{"num_attention_heads": 3, "norm_eps": 1e-05, "rope_theta": 10000.0, "max_seq_len": 512}
Each number is 128 + 32 x the weight over its row's rms, rounded and kept within 0 to 255. Layers, rows and columns count from 0. Numbers have three digits each. The size before them is the row's rms in percent of the matrix's.

# v: layer 9 attention value, 96x96, rms 0.101, rows 2-38, columns 0-95
# o: layer 9 attention output (transposed), 96x96, rms 0.104, rows 2-38, columns 0-95
# q: layer 9 attention query, 96x96, rms 0.0855, rows 32-63, columns 0-95
# k: layer 9 attention key, 96x96, rms 0.0784, rows 32-63, columns 0-95
v2 101:165056145128087131131096195157149128054157126124031134118134108132125149126122119172116108174064135135111147046096117158129114103120143064112102109109137132089102145145097080117131120170087129100163146116102110113118118161130119111199133091121119150149174098101141190094067089104120177094
o2 114:100154170166127164118102144095127082134126136154129152132107134130171130156126114146075146071115116084191187107098217128194120169085117146107153151088100142110132079113119134106121120162092103157140151130130198074130229149106092062110102103148135085133085124110090130178147137102138095132
v3 105:117150054129134127107120109142089129181156163113179094068123187134122096108121133077128187107178128129120126185148121090110166133145113146172158136145122105136138126131146173172097146130132130130097165133220076191150181111111141136114113046112166141123106143088151112164179111139124105043
o3 108:124163089073074063110109110114142115125136129119112161082183082112120101119058171154141145207172080144129133118164043107139160082155116150098098106145134084099116148137131148142128143114163144133165120170150043159119059144145164145071125134112153157133156120144121145096190156141165128152
v4 093:096111178111129151096156111084094117145130027131043137180131137115111129133134162135141082146146164136197120075122137134148153097136155161151129180142096165160124141118105100146131135115183158112124095100129154127175047153149070140094096205139115102124094116205088142134089152132145134142
o4 098:130103174171255184174147119169103133118123160110142096163137112131129176127187129118123105136110158151107144153099126131116139179187163076184186094108132093161166097115137112089081163099101111125100085160148127158088122116158135161177092137128125139151169154121125095114107113142079091139
v5 100:168101165056101105134132123160104119128170143177077145139154196128051097150125102137139177159096172101139132159069119115126058122094128150122116146128152111126104134136147138166155094123116138098187149089116096206141131169125179132064047127163197148136108115106143176142118099128141126102
o5 103:165128080171113102166123141140129146113156185177150145137094099125165093131112175070067130143128185100156245075097057106200173144130092154140129095102075160119148147105108105113112152119169150109180124133097081126111109152134121091090151106104121094088158156119123133141127171148137124141
v6 124:111115096151144154114129165086076105164161174080131096105121115169171172155120161117150175140094075151162143193169126137142115167113126127155124157174100072126133121110141149159075140099135160145040120138148128143161133114118141116086122034121094129170112106077070076107155115124139162055
o6 129:120164100117120147123106057160138110125100101085145130121137130126104157167117125128171127123198035177109110160158182117111188112114130154121099148137096108095142134139113147100188174160105126129118143142138043126141073167122165147112136174113107159135191135079133100150209205115159136148
v7 107:162139088130140157127142085078145058106170179109154122121125100128146179136145129144073113171096094170133159142134126102126126120063120138105126088153149144087115099165121148167053073099046116127111193157068132150129116115147051095088088125144087158156135143125168091099143081084124132101
o7 114:116185140151152123110121145077170083087127088142097098131154164192098120117080123101176175102172097061120123087114184119156118142085148072106110157150062165130226166103111127123134128188157091068139145135181117142092103181113144137142140123164123114146133146108131086138098161087137132128
v8 095:134160098119141193117104157185123116076118103145174105104157095116098127112164136160106154147123130141125119071152138115155059150069125103237140097130106131172122102139092096158129115215128115147125094146066148133128131095143125090117174170117072132138080165127162079141151100088114188150
o8 102:072151101133158135117101143106118150137100127090120095143124122117114100125166177185149148129151159098090124073135162165112049139072150094123072147108117127119194146137171121143126099079130100134151067038165136130145118158087126163118141086095182145095117097123147062185159141087115096069
v9 097:165218139097148109165136145167112112102097107041174116130096143142168170143139093151092168149131109163034146127168130105180165191156106087159145125142092124092123152106144151133110101111087153162076158169130159075113130142144134117138101091128162077146165110155103146118202144120099120112
o9 102:122171149101111151119164125141180111132149107110109195172209097116121122099136111092145069130129070143123109147141193119108135074090112128099117141154100089098107061183163093110123156140181117117129130093144139132134102162113138115114185140110091185156144090110089155174088067096151212152
v10 103:157104067101153182115112109223101152150102085111157118071089149177110152125117125086112152101213119133088130125112120120082188082162118115109164104101140146125176091082106185111078187085077109120151127118105138083103095133107144164117150139087115081081142116123083120103130128142140098113
o10 119:150154176114112099129093182152105134130176184125127179145171144081080134130130127148204081077146177104151074136200071123107191143141105069135170133160176098126055113173129152136180133141173149178129139179125126117107136151162103138121112108135189153119105142111100164122098122109145125148
v11 093:145101178104126129179174154191102113147166106151103166191111136140120169169129093137157139150097138113141134121120133140158089156078145164116097171161115114146110168141143109093169112110162158121128112103040178081146071165149148114085075199158151092108131115151132192111139154137129154215
o11 096:150101135175182129179158116162117169071112156102185120193119148142116088150223135088106088114091160159117172146062157135107133164132109121186137137142092175126105109103164071099157198117144156109119133121083132105108129151155101106137148121132057108123137122092102113174083100135128184146
v12 101:195120100103126171127137143075114126122189240107093182156117055138137187143128103122134151162094095166125155180169113118095117163065134190145082126152093115116108145174136126145095098131098155132096138100129091107154126098142118116066152096129099163128144108080151156104149096118101107082
o12 107:102183113143130095113133085129113083138117100112187074105157134162129085115150111108116149124141055144142156162106166158200116118124102143111137155150099152081188162136126114101169150160126104083155164147146128139084099165106144140119147123192129109126110172040145086143154196131174213159
v13 095:153068063095148194141117123134115171159140115110163121119112097170060138172124167097189168115145109068129122093161117118132096103133127119184130144151111106182139074063118103104084174120171114119131078149159110094143102134107141108115128095097120125115039128114117054143096137128171184142
o13 097:134127100166111155122117138164131193113083142140143124114127077098094161139187120195159103087158132141174097162129132166097173163113140119159078125124154107099105164170112143183149156143123158188113077137130074169092111130171133173119052067099181127080137155107161103151178153107154123075
v14 111:125072156139139119105113185054088164191140132176090152169158156119099132115124156119103099107129132091193138123073119150113120096142144137122096145080121056115157144076118118143123175124148146095132129123193085141146121139112189171092163111092194126116135139103100162076071116173184093094
o14 114:155095111137137118135121052172127159164163195099135113120083120069141127116136130127125154098192144173149146156168081100165160171155146142129199064129153127172084123126073151122110098159112141183113135191119140123137124116104140139141113141130102055111119157115092122121209178192105113171
v15 103:189187115117149121115160121085155116112078133116179095175111094117109111102137124119142103141157090104064121139107140103146112106137124143052118099183128149148129083136163143122121110016105081143139198153155111155121115128154089147119158168126096090157097138152096060143070134167135057113
o15 111:166156155120115136132129158121125148128092108157100119118134115101185150080154095114149099067122111120102066101206129172115154140145138090157139087207137149148184170103104144161088103179151129073107079123149139132121054094213115124147151130116112115148140178153171131095089126105093199105
v16 094:122140112112103165200125191161130146117165144146164162123102111206186167151136104131090168155098094096113134166122120155134104202092127090131118088121113101111143159159137112139102133148101105159117154117053153041169127166106140092099130149102116106111163109076121100108118093049113180170
o16 098:134154107181120132116112122111160116072114146092130158155125164094105145175127112138178116074117132134140096123103208134154091122081085142094076210175069175107137074143163121105192138122141160158178166099110141090137151134092104089099126081150113092132160097067115152141146163102174174148
v17 091:173094115117143058169109156156165162101107059124127162162132102119128125078112081107142166085166139110077130105115117131122073133134109129169114047113114140113145112077178104130162122126135108099158193126131132200046125120114077110128169180101136116096127141098176117149088169162087100165
o17 098:108096112107102099153091182171154135159065185127167120102092070091196061104128131118129129130093142117099128076159142123180105167094127115117102118125193162164105087132097118123137068117172154093111097130108145126179152105182156137176100096065143097143077118119143149128099097121162189098
v18 092:164118048097109169138086171122105132111171208114137143057126099166122108127129163126151170146106092103142131153137116133094137136124128082093121141142134131112150076158137140133094128175096112153163110138150072095140177110107171120127209044110079157128123123054137077141119102108120162061
o18 096:117177108138053110089086116074124104124121090136157135105138108092131148158047102154153153077162122122165098143165131183169115099099069176097090153107138131086135185142128163138178143150101118165154157109107094123125119147088109097075122092147198110091111111085141132113208180105155116117
v19 096:135134083090125134086082183232121139100147139165115116111169141138114094130130143079124136134159178126176118161075120128085156151122116092108151131136143116159153099094127175145135126155118144143144145130169034138172179106114214143092107087101160111149114140084114177207109098159135123094
o19 096:129124132110082099140112114151101128124183174153127202122126100064135130090082160155092122152120174111124127107194053122166079112122117129102147102128163132087126181151152142133149149138151127137169150143075119127152105185147100118054165142076191090085183106136119126111198172138148083156
v20 105:151170145124130122076148151046102062137115142108082089147143136138168174164143146126070074160098107183191130125108126136132085132106139134077131071071117109104134082149135129135134091089152125133062189161163087131175104132159085140081132090150109121172121130126092109115085088114157080088
o20 104:087116131163175194128107096118147119093153107137099118133099131095186170107118131106133138075180103140109115150178164093154125148113163118134174101158086133137235148051120162144147142167134086109108149139170139137107108146086134171158155198169122099156201155096123124120133192139106133164
v21 093:134097149178117167117086172152132132088142151118040103108133081112129160110129153157129109153060121133099154127120111148130184111120123045103114103141138122086115147125075141114092119140097160111101093144141108116113146160132161110175073025119141131173153093113079174099116112108140216081
o21 099:106170164104102169122130121142121079130160109135128204127125137172140161156131087152116123110191081083220123102091219099148161111114134150076158149098123105114106109174096118119106164174090102150153169127122167098144187166095098072099137128115113118147107123151091123170164151098147070154
v22 094:153103112092110160088094134130164144042126143093128121115121151125131124117133144129097137139161148184094134034176127108167142146182110089152149121145111142122104159155096127145121118197094145109114136155197114099138159119119108133187149052128127165116147135136178172143184121117112155014
o22 093:075200144101114104081143136096143062177139102161110153109188066129125110123054144161055111182111108092187148158119146140139095068091148131113127123086125083047163097138148136142093109136123105149120097129189175137108170128107134122124112099140137181096115088114090140162163112142141117127
v23 105:102087128108144053150116178140084120168126140199130145136119149132122095129182160108120078106112140086166130102081108135137161116082134132123110128098179145104138099124092135074125081187214151119170134137080062122106095142109200108130057141112139107131148178122176113119079116132157121184
o23 114:093096100131149128184169136127137198074157177112138148149089109109130147092122142112178185121156166131145120123093059136098102173121120098095103090133103185195129164133137099179140164118131100168109145170081164147106177169118077098135134104115124084094081082170132181085187102123115119142
v24 095:121181155136113178115125095097151108068146111108137127162138139103124156148157115219054127185123130142132140063159143090187140184113125122190155160165126140135108155140074121142072099176096115142099161143089169101162106147148081100133132148144113152151122136154171145127170108043136179156
o24 103:126164142164189149089148149082138087130150104113084123167191138176081130094121145134127131134122140109122157117094219146106079120099163099093113154107046109092217094127160071130102121140117127102136081060191140159105152143087137140137122105142103128140160103130097058154136084133120127119
v25 095:172045153123126118189155189161096131109187155145059157160112086167097140149135117146140142157038101112134148128100122155147071143099148150091072173186112097111115161122130121121134114110109142111145120094063156103139089163125175098092106155127159128134141090084103163060092122120131165132
o25 101:148147121176142131160139097161135135108097162085196135174104162115157118179175130085121132055131124139148175111083205146166176172105104168174123154146089173127091121140121094095154171171088152122125160153092119084122159167153111070116153093130081079109119150072115110175140155134154173116
v26 096:111121145145148069131171080145171093105076051077093138155116165087150171096120117132128088101135154160109129077129134122177132102181122139182124109141110133116107169093125119105139115088147176104099157142160177162108098118138056140154074184148210107129129139199154168132153155166111115102
o26 098:096120178127180147146159136177132137147105117138115116152160107162149097106153122083091125175103095102107163123098112067112121133158184101159161102140139099149081075121133106123051120110150121097085091149153148131133139128192173175203111151098054183160129111167091137161072051136129134135
v27 105:121174124139145057109173132119149112110074083096095085139139102126196130160134103089146055133097107120132121144126134149115080148128148158078109107121132127142132117125162087083197110120194140146097142122075147075126107091144097117133167220139110103138116142132096091124114163129109078229
o27 108:084058152140136193159158112155079156122097111122159114149079186100161144124147122105121135109087119164063083115160150143095066172114136163172121137175112152156124142085170148127175130114100097100090172090141169122131134104153145172188154177124121090139160144138198133119073100111089175099
v28 101:057122157147125120120168106139072082189129151135110125120110164102139117141156141104163101128101150139178110141137127111112199122091143189162112225105153171131105151187106160109175100144226159133134098105126105140183117131145152128126035140161125117143136129180157182124145133160129128131
o28 102:117098143106191116179172113105098158077154105107149095137138147175123147116175168095119161209129111185128173157033060117081128119162121138121132087132106114160125161111170095140100207078111109116121132167099098140091116176132096106134131164174115167164132112160121152104126096130124094169
v29 090:074128110179129090123107137108149117137107117155234109090158216125179104093147180121070138096142112062107132131096139110177097159160103066138156146151153072128157152131128140153125140158136136167129200159101135187164144131110138118118145170104116106129141187100187120122165104132151139162
o29 101:141121103113086071142106114101146131111103125097099168157115141086078129118061171129161188173157141139112106074183073104077079117087155131096110120151057163132140104115153123108112046098169143141109096108103108105186109111126146110130109138077078114131126080178080138125201112147099114115
v30 097:202145046129175172117141129195113120066101132074166088123118069145105174121123095093160152124117072136063126107179128107123077122120117126209104086162106094155138097118126122122099125115116120130075114153114128077097112068133117122122195112099118105131083151114149084114153151156110095111
o30 112:089154135094115104108111146128105171170082121105159097113172105099119082102202130169158110108172084113121090102189157149105108134100164135164099132175154121104095162154144164158168125158139098128128097091179114116122089182172151196149134107118158149092098142094157093198130120093149209079
v31 091:119159156110134165154131142140128119193101064093127134150135125146127164182115105135157120132145142109169097123101142158081136102105151137138120122080141111174149094102168091093165152107175123138102058131072154067135089152148172138088160154147121082146109108197097105144086144151170149251
o31 091:165043131192152176148110120153114200083154140162134110160102139098078147121233097132151090092114166172097094206149136135089121192146118095151154120117169132153085119102130131148148161099135135154135123059100122127133108134117087178142100175127129115147162145119135117140071140101094129122
q32 068:144123115087105160089129114151202135212132099158131106127121178201128112170155104148160167125138097109120171103081113150105101087143124157091111176105144156146135114215063052118092139140127096129150130095159153136152128182153091107130069161112082143193103118124133108122182148134131101133
k32 079:105125142085134165159166107143126094164175172131054117150169111130134129123178133086139105139160137125146145159065084184087065077152126149166078147105083117093142129077108155146103106161045162166120133133121121064043136108094075148088113118093147138164153146128109135157128119139179135132
q33 135:132121134149155151162081099124107099102200158154178167125186137126099165103081140109115134131141147086171095129108113086101115199141167152162107087133154149155109144081076200135104174140110161174158125091128162165126170142160155155189162102161131101167154095174130133139097079076170168107
k33 122:128130147166167153148115106081176128077127107099104140077157103098180130088046148149163152066139071093159123095096105120158150140145194153120120147132167128130107136125138067152125145119120168135145156150113095118087136048182116085107143185170131080134161051097127069137098110127136128148
q34 181:133145130127080106104175158125096124136083154105133106110077121093153155145163142140109064116086156173080156147163196141135163078112074062148147133168072081083184088133169118077160123121124108092133124126100106115125115113069111105087096112104125168084143184097146167149172164165074130143
k34 079:154102159095070167115136118134143123156106152162132083128079096085096140179134163113162143153173119115148163146126203144107088114134060143099141095143076134081196100103134108121142107123177153072115137106122175115176058152084129160125130115081092212139153175102141116115083133159117173118
q35 149:140092121145178112130065093124120087142148130121157152128200143140129113092074136100147125090141147095186063128102085100107110165140184170128082124135158125164088147104104145178123162147122199167160151129139157161092157070168159165165143117191180063150136086152137108097107105116179126139
k35 056:137125159113076123144098152141097073120149196135145138157135159162109135163136154113144064170175172133151130128163201135059085135077096088090101081109078110136181115111174127144163122131097126117165124085113149102177102200108139178186132084118115150117118157131130115064107102105077101136
q36 090:079127113173144169128157149121101114105198155136091172084138048107166171133115177137091133121110086091142185143073111174154143106119157085089092115099158091129114129098151136144103085082100107114149091112132091154056187146159109147140106142165171190179184120107160119111155112126117130164
k36 089:129154101174098146165126170122094125077153142112111111161142125099136136102160153183060150131077160161123136125187157073126168148166110121159148132175096070149146125155116153100185156120132138183121127151099175167216124115130219118169163093131170106073080149123138160151127128114139137077
q37 073:199090077128126170124127147125096094103090190085138100103144100138091163109119146148113093130070174183113142140130148157105133092168115100109122065090171066131143156135166127145231152135071170115110096116167171164133135122110144111102116114171120115179120174131179149088127133155076106142
k37 095:131154127119121083132162125164119172144154073161138147158120153127066127185173080125119103176153081123092180094174123088116082127062129161140121105141103201141123070097105172074076071186118089113141132124102107146119141178117133177194145080113119160101126153137143145118119132100163173106
q38 110:108123141112173152146116108148163177123132080148108131150146150167103082125114083122141217136163080088133110131109060142150088169134180183102144136076193192170063188132116152173089129137131109136119118155156137135147127160181137141156147149144122125149073077146111080121095110077181112130
k38 172:110117122185178116147103111120130095071147111089112158097189144133163135069081133141125134067123112130134148115100088111140114154172209102144106154164176128144069156152112117164119164137104124163163128178099083132068179062193129093146130136171158077123138053123123113141146112106135095164
q39 067:123165153150178104134154111162087117103134104120169157114103149180125140099128113056094073093147106119129158100124140109136148134107112117108100095148142153162113126142121222135142205134084103162131096179079121101078152134130119166117072157127159173192080119209138110100164096138158073169
k39 190:128163118110057123098156147152120154158147128137158110167068111112123148160188135119128103178132174133090148135170241168103115094095066118137161115120075136119182137107158111100130135108144081083129134131148159127108108136056122159120109115094106184120160216125138166134144155156145190127
q40 082:112140122172127093203175111118101155137137151193102162135138143116100156164169122093161156117094123124103102186081118176147137043163153105167127146107104139146131146131076155157160104121150110188160103130096129183117125154093100124144127090158135183113129136098129064246133154106134125156
k40 090:118148086163179120141110083124140201140167160155172138087132148165099124086147044109077066100121130146155141153178137084189095152119145157185159172184165154113135175153099123123170128158114149129103087143175147113094143108136104133133186082160095170139174161109142114073133104113149139101
q41 090:184108153139137195096121166177141174132115111079119104088153081144198126149122167127141159129090119114110133170099115111107112148094128101151121111121171139103147126107146087175125069094117173108130092138147177087127162111134113093104110144127105106211170132091118131029073204151112108167
k41 093:116075124062115132077154144128118161155083137091117161104168180158130125129110111130198131076163176124084146129128132123106142159116106099103127118101069140104120104160127209116142056136117159166078122102116082133142041150108132096130180149140099162151139183165127130152127198079132100165
q42 089:129128158159153189160122148193087105106129126133171101133125130160142106146128160172109137130158134042150125101157160143211145131111110079103108116109167181157158142104107105124151124138135211126141160094099119113157074070135130127162124127111082108190113125162192140220138111155127152175
k42 095:099191147091147096161071098102129145144122174136152152160114187123141152132121127142197164117132068102123139160103100145065093128186148127109109131099131175136153180124112103132123120111192117083164142088149126121154100150119172146108143156122075059109069100148103174154119175207068133138
q43 080:084154156094115128164109158106119082147063130163147142134128127133105137099070131111115165183134166076151104119151129148110118170125142143100151069149123133141183117136104160086083037116172101176149044130157141152162154181173123140153157127114132177179113093176155152070152122162148176110
k43 088:124132119117094178132204131125178153192187111150112108162119133056141090103174182115126148120137124072154151146093150099161131123187156142082148193071153107140120102106120104142132118133126110171131080183188150087100119107108147130095110182138158155110057145150111177165182134136111160119
q44 080:126176190135143186112141129108109163088090045087117128121088179095144136119147103104118092154073106123143179111122101169050077139131130125098156124069101154134099121139151089164164172124175105110064062128085130092152100142141088106115168197113088137095107091135144113143121124119149118089
k44 084:150164096134104124111192140163152137140058098141127137188111162168145145148145110185131164169098125136075200156085142149128126091139111124096172136129203127044158150138131135109039167128144143123162138144104079130086154165094108140137126129084136129097130178122160119199164091125160150135
q45 077:162094150131131139175069134100118152135082111114131128103105153081112154125128146128150125153064131173137096182071119170083112141121147158131139062075099093126123212079108137126106127059166145100117118102164143205180148170109119103148217155156105109093143142133067127112103115105141151107
k45 084:150123087185103131109140149134136169100083145123123129095136177090194109138129123125174148116173106147139155136132138120213118128166135168105188069142163140110099106158089144159130098215120193156087098165132169135144130115092127121176126201120101198124157098127139066120088077142114137123
q46 080:194137096180098209116094122147110165086129130143152107154116125102124107129120139125105136196078120142131090108128121179048154143070144151095088040089112118104124154056116122185117129118162104116165072097097145136170119144145158130157146103117113119161126141111145080100125130079167080080
k46 086:139155135151093164137162132065149165128071070128163160119122140101138128151115147113199118067126059136128119098146143151157183155154150168114178079136165157090145144167139145106167136174132198176139123181048117114141073112115137151063111121095108140130155140163149161149145089169099131085
q47 097:155120102131124147131118112129149109145131172146187095130111164116124131080115114138116175123129163119144039153157140097062129116080123129134147105147086110168151124093157174147129115184104149157105068148120129042214123128113125125140106075146196149156029122139111142057153153119160140121
k47 099:130183143097132143121157138074106136211165117141134120095121099101165135112123190063142135077177164069100095152110117091125145060136099139129116095105169073144169105133129105146127157102165124185155125152111195122152098094135159124054130149157172123127093116180151066178159106117111118105
q48 085:132126061101154170046096168126079093029109138058134085098146102122134097099130175139144155097096140137113123103078114136073163110114101099162089089133171092118144127129140123135165146114163201126109105108084179091116133105149147169135114149114116121114133168079174153135099191133128113091
k48 093:135077224032121127132109126099160105126047180163135140143087106128122180142142153154145133139158126116122096137146134157121111185103152129140114088113080153133105146145183166135137064115135149179148137106113150106151119154144147142125135081151130146167105151154078033084120161092138100182
q49 081:144098135099117142185080132187121175167090143076160102144120117164157108141134145219122154135152116086095077174126116152113139157092143147134185055097167100143149157101184115149127112085167154084127129146160101128178146121112116102181127070094155123209098145142117146095144137102123132188
k49 083:110130097132119127096157158097137123132154160128099146054115160053175134100191143132179172062131140132114118133112119143122101123179063084120089088089112119166109075156071142143151122153147114154147151086122070143128093125069142126079103175098118142144144106161173161188173102181133081104
q50 089:132097091087146129088131131164153140081115112102055114089111102156162060156124133180136187180147054119103161150107091135160155128150123154139180106051194181127136123146104080103086097106135090104099120167134110100155114154143087089097119164098126137182157140105093132145099162110097085156
k50 094:104111108118098096115150087180135158110151106107158140081119161113164092093199092167106148141128114138127135126148123170123139151135097139165108125132069140136133115124145173097158085117085106150078179159138043170070161113139104088122106136076172158142171210173143160169187189147152102152
q51 079:114074124173138154100155129173152130153156126140194154118170124140090162177153135103145116083168090164140085124124151172127110153137114158138091140055119205148158173102139113097080102211069143169099174120093176085163121167128111152097096104158081120093107140084162116116131101127155119083
k51 087:114182074169121144158125146121105157141195115107110143212132112149051127121168127097123123106113116092121095096181131088138134074106123140111148097174092112172138139107148088132149115089176155102119162153146172115150098069135168087139126096149156094113064144173159103061081143116081189133
q52 084:109104110097110150204044129147091202141138145123119129143149141068163168156143148131193137135101138119140098120160126161121059089166128145093160133108171129126149083115144143124140100164174157112174144197127135097139131084144120078074151153077162063129170112092112099075103140157095091123
k52 086:135117064070149121093135117120160107149088066147068118108137173133200129078169111109177202095131108150185109153158124074116121085115122079134105094127132119142126090102075178115115127129117131082082084079110099134151109154096179090124127123060163183142134178126135130152161093122100128118
q53 082:208137085107167129165067107127180045059113112157142105145123147103182123108121098171103120131132084150118103100144128124061109091155079081076090092162171141136168126149104115173097163154091187151183138134059163088121117113116088106142084128114099157145113157122135129116156136128131118149
k53 093:105133161090119100130061100103147166184132087110140104128097142139165121141113137116184121167135177126143075177127088098077102131167108123147173100123129101129117127120151164106164135169155159160179062107142156163192097125155171134058116055117136097149102142167155107192116148173172100181
q54 073:155127164094097138152133189086102138118144167179105083118171138128150163125072109031155119139138137127155155067117144136155136106140093118133118142148095135182150117119092130112133127086086139152187098135098119183084124102145142092072097148151201089197122133121133076094164168201109106142
k54 079:157069119084119112136155101136143172168078100126147197165161124183172064120042121092142115103139124106190103147115087139160085217068153127153132135170165130145169099119127167140133117169133125147065054108114115095142098129125159152109146122162144110159100123096106139138089160127118163122
q55 091:117131158076179123138098137129114192091102088114143037145137119138146133144143142185161183128121136107128127050115135145084116086138138110116133130107133157155136161123141110149106104125169109085067227120117160099165088093128134087173124108133105093145200140130116142200177102173173128149
k55 095:155166091095117079135096092106109128091083150079060147100141156126161110106118181198156079173115098101142098138127112118099098143153123090136063083111161114145145142142067140149151094123169143101113145109152116100197166119111132107160086116117165069095112177143061179153127144146167088179
q56 079:128132105146153152173187115167140101167041110106155135163090115117181123130099059129126085139078119147106143169092120124135139183136124080126153130126121180117108133106150126065115135128093114128160104182100180150064106141143075104164101139123132153048073123142182112170099108158107144193
k56 086:097127140181201110135142144129172146188075144087171148141164128139063130072098090154079137135153180141106128188088122151113111144119099102097144165102098144113130140082157085138082092139101118117184146111190079153092118130101101131141097135098067121116143174118179136140150109168119070190
q57 096:150148180154137115179098111148074072123171091099128083066164133104106122166101146158133085154157103150160024113153150166134124165194129117188155042103125107153128130089136125122101163146093100160185167184093133173137136102122114080116084100128169116144156120114134130130117111167134123130
k57 097:130131095176157127084100140161207155135058129144155178072108194145084094135137175183188169108140131116124126109126111102136100161109092155122131043140141093126136060132149138131139103182098173092058123111148123111162118104138188171124125117066141110110132101109147151117147105179110110144
q58 080:153152183179140116109115099145111115128160111144136150090147162150176135136124108131121073118104151101163100156136123085178125111140136131170108210176142079139092109108126084107187125104128135082111080153125103113137143062116116139095111106123144163095173090099162166089102144162034171219
k58 082:135126127112151085107100129130121158094070171148114142078123160157102145129080087187160173112176173137095133124109113077078149143154114090063073106107089127072165124142147128112062142167100102084111116054120154122083132185171088134178165119145080147118113134109185097123144111083107127097
q59 086:108173144139130108174103173122191079136156144186146136144126184157136191105114085090104126142125145100096142126108142063117088097143124119130164126128126145146130091104084160074190085084107058108124116136104116084142169097157110123160186113147083110167135101157112151151104124151066203185
k59 087:118189116103134162132153103123159128147119146061058094119151162124133100082115170112131100151166116159130134133085114064161175119172111098112120145135083129105164192088117165077121143128122130102088089117192157099064171139084082104079140179139124107095148164090110091147145136193182161140
q60 088:077196134175104176152167166145086198086125159133133179165114128141095183185091096142144084134138158127091110067148097145149149107133138120106098151175127103099094103123166163119108071097151106071168175128105102123127132122186133120138109079090159131079128114099169151104190136124113162078
k60 092:124109120166178134109143111095135063120090108144090161148117088138052168054108149131096093128057092138110137099065129109138119139122155090110113118121133175122106102120093128118086126129085060051157090098081084111080090154135091152110062060148085124089133162118139140125156125108121147110
q61 083:135193158178135189102125169148111154099137161110131116107071130143186097178150112111141069118151122157116133109151130134206141128058171098113135107126208159085121145160114128096111110049154104100162130137139121082142095128134127208084185137164078098139146121076105138097106129117137116106
k61 090:094157164116144198150100113111070156054119119084119138165121152158083191167139133132163163132156112104100112172099136144114178090108135112084115095134103172126101177134138167138106128147057081113100095165090097142070130139074094113168136105076088129109137135169102167115098176184118176131
q62 082:054146117093120132081108093133065109126141128155126086143111142110129135166115176151153111151196129132159101087151142119198147106196133100071159142160154092157124117168131141112143180136165122149183187117145093136167077074182166090112110125119133109086166118153160161111212118122112108084
k62 086:154116117099142111151070112128108095148061105163135122120077131104126131132141080189122138153074081100168131084096124141064155128197151119154076110139154138157138094138137125152089133120120074078135142103074090129171128149124167148191097079069187083091127097079086131120162125181094145140
q63 091:070147101127133096090130118154162179152087123115143093188130116186144129112144087170173142160164094149070163174177095111135131093108135111134136176080137167114135130136153072080098103117141090087143153164132119131159120134112123152167132106119087152098111123057113069205156107065168121192
k63 098:091193123134123104172117099120076101119163152097109145103165082063098127118164125139076092103086097148136046145126115113130110096139111101102102152128116097125124107123150144123141152125112110062159122092170034117070164137105083065115103084084188139136099146121137159156176107139157067105
v32 113:135141058164125154169139125178100136108180111116100108092142206122146177127109027138132111143132115128068150122129127111156167135137128092202097145100128134085109034083109117122113089054159129147123121120077181181135167133150165131176120132103149148141091146101161104153127123155150143124
o32 106:128103143088123101141156143130107074085098210127165137069150119135093149150121119111125119165120169104137103120089128077158175103123125112130097044157135119084114058095087148087111133121108132122198163183092173087141152096148157163126130073106081137213157138160110127112120108148168163099
v33 107:177127131124107141070143194159133110119116123067155144103117150083098128104127143112088155121134203178070186122120131118113159154074130158203121094099143112101132196130100136128140171113096128165156148142131138174138174114144117149101175136118174102076156131113067152130164100050097112186
o33 106:092151102140170142212139104127127132144104183153156130138097104135099142047074157150075097148123169177089171158141082093203069172175126089133173119101135169115149148131139108135101146174142204131129164172109162167096146134105115151159118134147114126120164129086170163123070128104116137123
v34 106:116058133123148088115159082067168114142140203184117138121100081133132036140147149081133136118121104086171079122114117156114113118134118170094106165131101159149123158123109127137129082163124134142144100174213099087124089143142069128101040116114093138173136105141155156124155132145129106068
o34 094:149121107153082110064094121159157158113145063090089088167135150151152069153178132133144145110135074089146130105111146136075097116069111191082103169069101125101118147169165106158148110138153117087078106087175114112157129142116088124123171192170119166128134113093061105114146152092161118171
v35 108:088078058072133100094089164054126138112150167215139163176138117120073093101127098079162149132128145112159146096127144119130072151142140129121156113175120150129146142131095095112179177168181100181083179126112130134121145098124131117149100068134133149102098141142110116151060176132175130165
o35 100:089143138104097138161111082074124126193154140148128144174096138087125074082132147066123135130097145142117103145098122112116121083163193116107073146105100155197052119100131143092119133133184125189113064118128089191087079152131093123126191145160134142075135112151090143103159112129147125078
v36 103:122090074141142119146203113144151136142151132148129092157099147129147163139158142115130100109094145156112170071097121156170151105123113143107076143104109199081099171123100216139117072084077120148122068181161179170105108124138154168138061154128119136167148157182124101109105141138189124083
o36 102:147117128142130052108191126117137147113149117129118055152143146163103117188105112134147116102183151032119129121092108090101138148071138107122164135147092172086139073128096133083110117152099111117147139113131126121145151096135101193208155115187059166146087091126124071147131118127153170170
v37 105:105159099100107084159119156158068167126112151100167159149113190118113190141163067141108078109069123193119167133112129112135091146148157082184158143122119132118131146150156172122179168153148095190092174126111135148098150108131164150092207131123125119104120170165133149173186145178094090135
o37 096:135202150134121093140143092075103079136164172163192125143120118108147153077080136103134105114152173188108151141111128090174148113174154106166127127194138132114093065123089154057163167112108094150174125120108103190113124088109128172130129115151115084097165088121175146122126107130118212138
v38 102:124165184090136179094080123132088118153100105125113153132096145130107198099161204158068148107076151189151175159105138101104092134107134118111144130097164111123128172166084144161151173091114102129110098130123122115142114143143146141119192142146158076066163142122084176075163156099087071170
o38 104:139175121178173108171100151163145106101132152142135120163063147124128131086098174131113121077154200204084150154114152105146130113180130109167189102139125130155128175112125137109119141093110148168080119160121123190094120131069156095144110129134132114074107158112189127196111120112040118164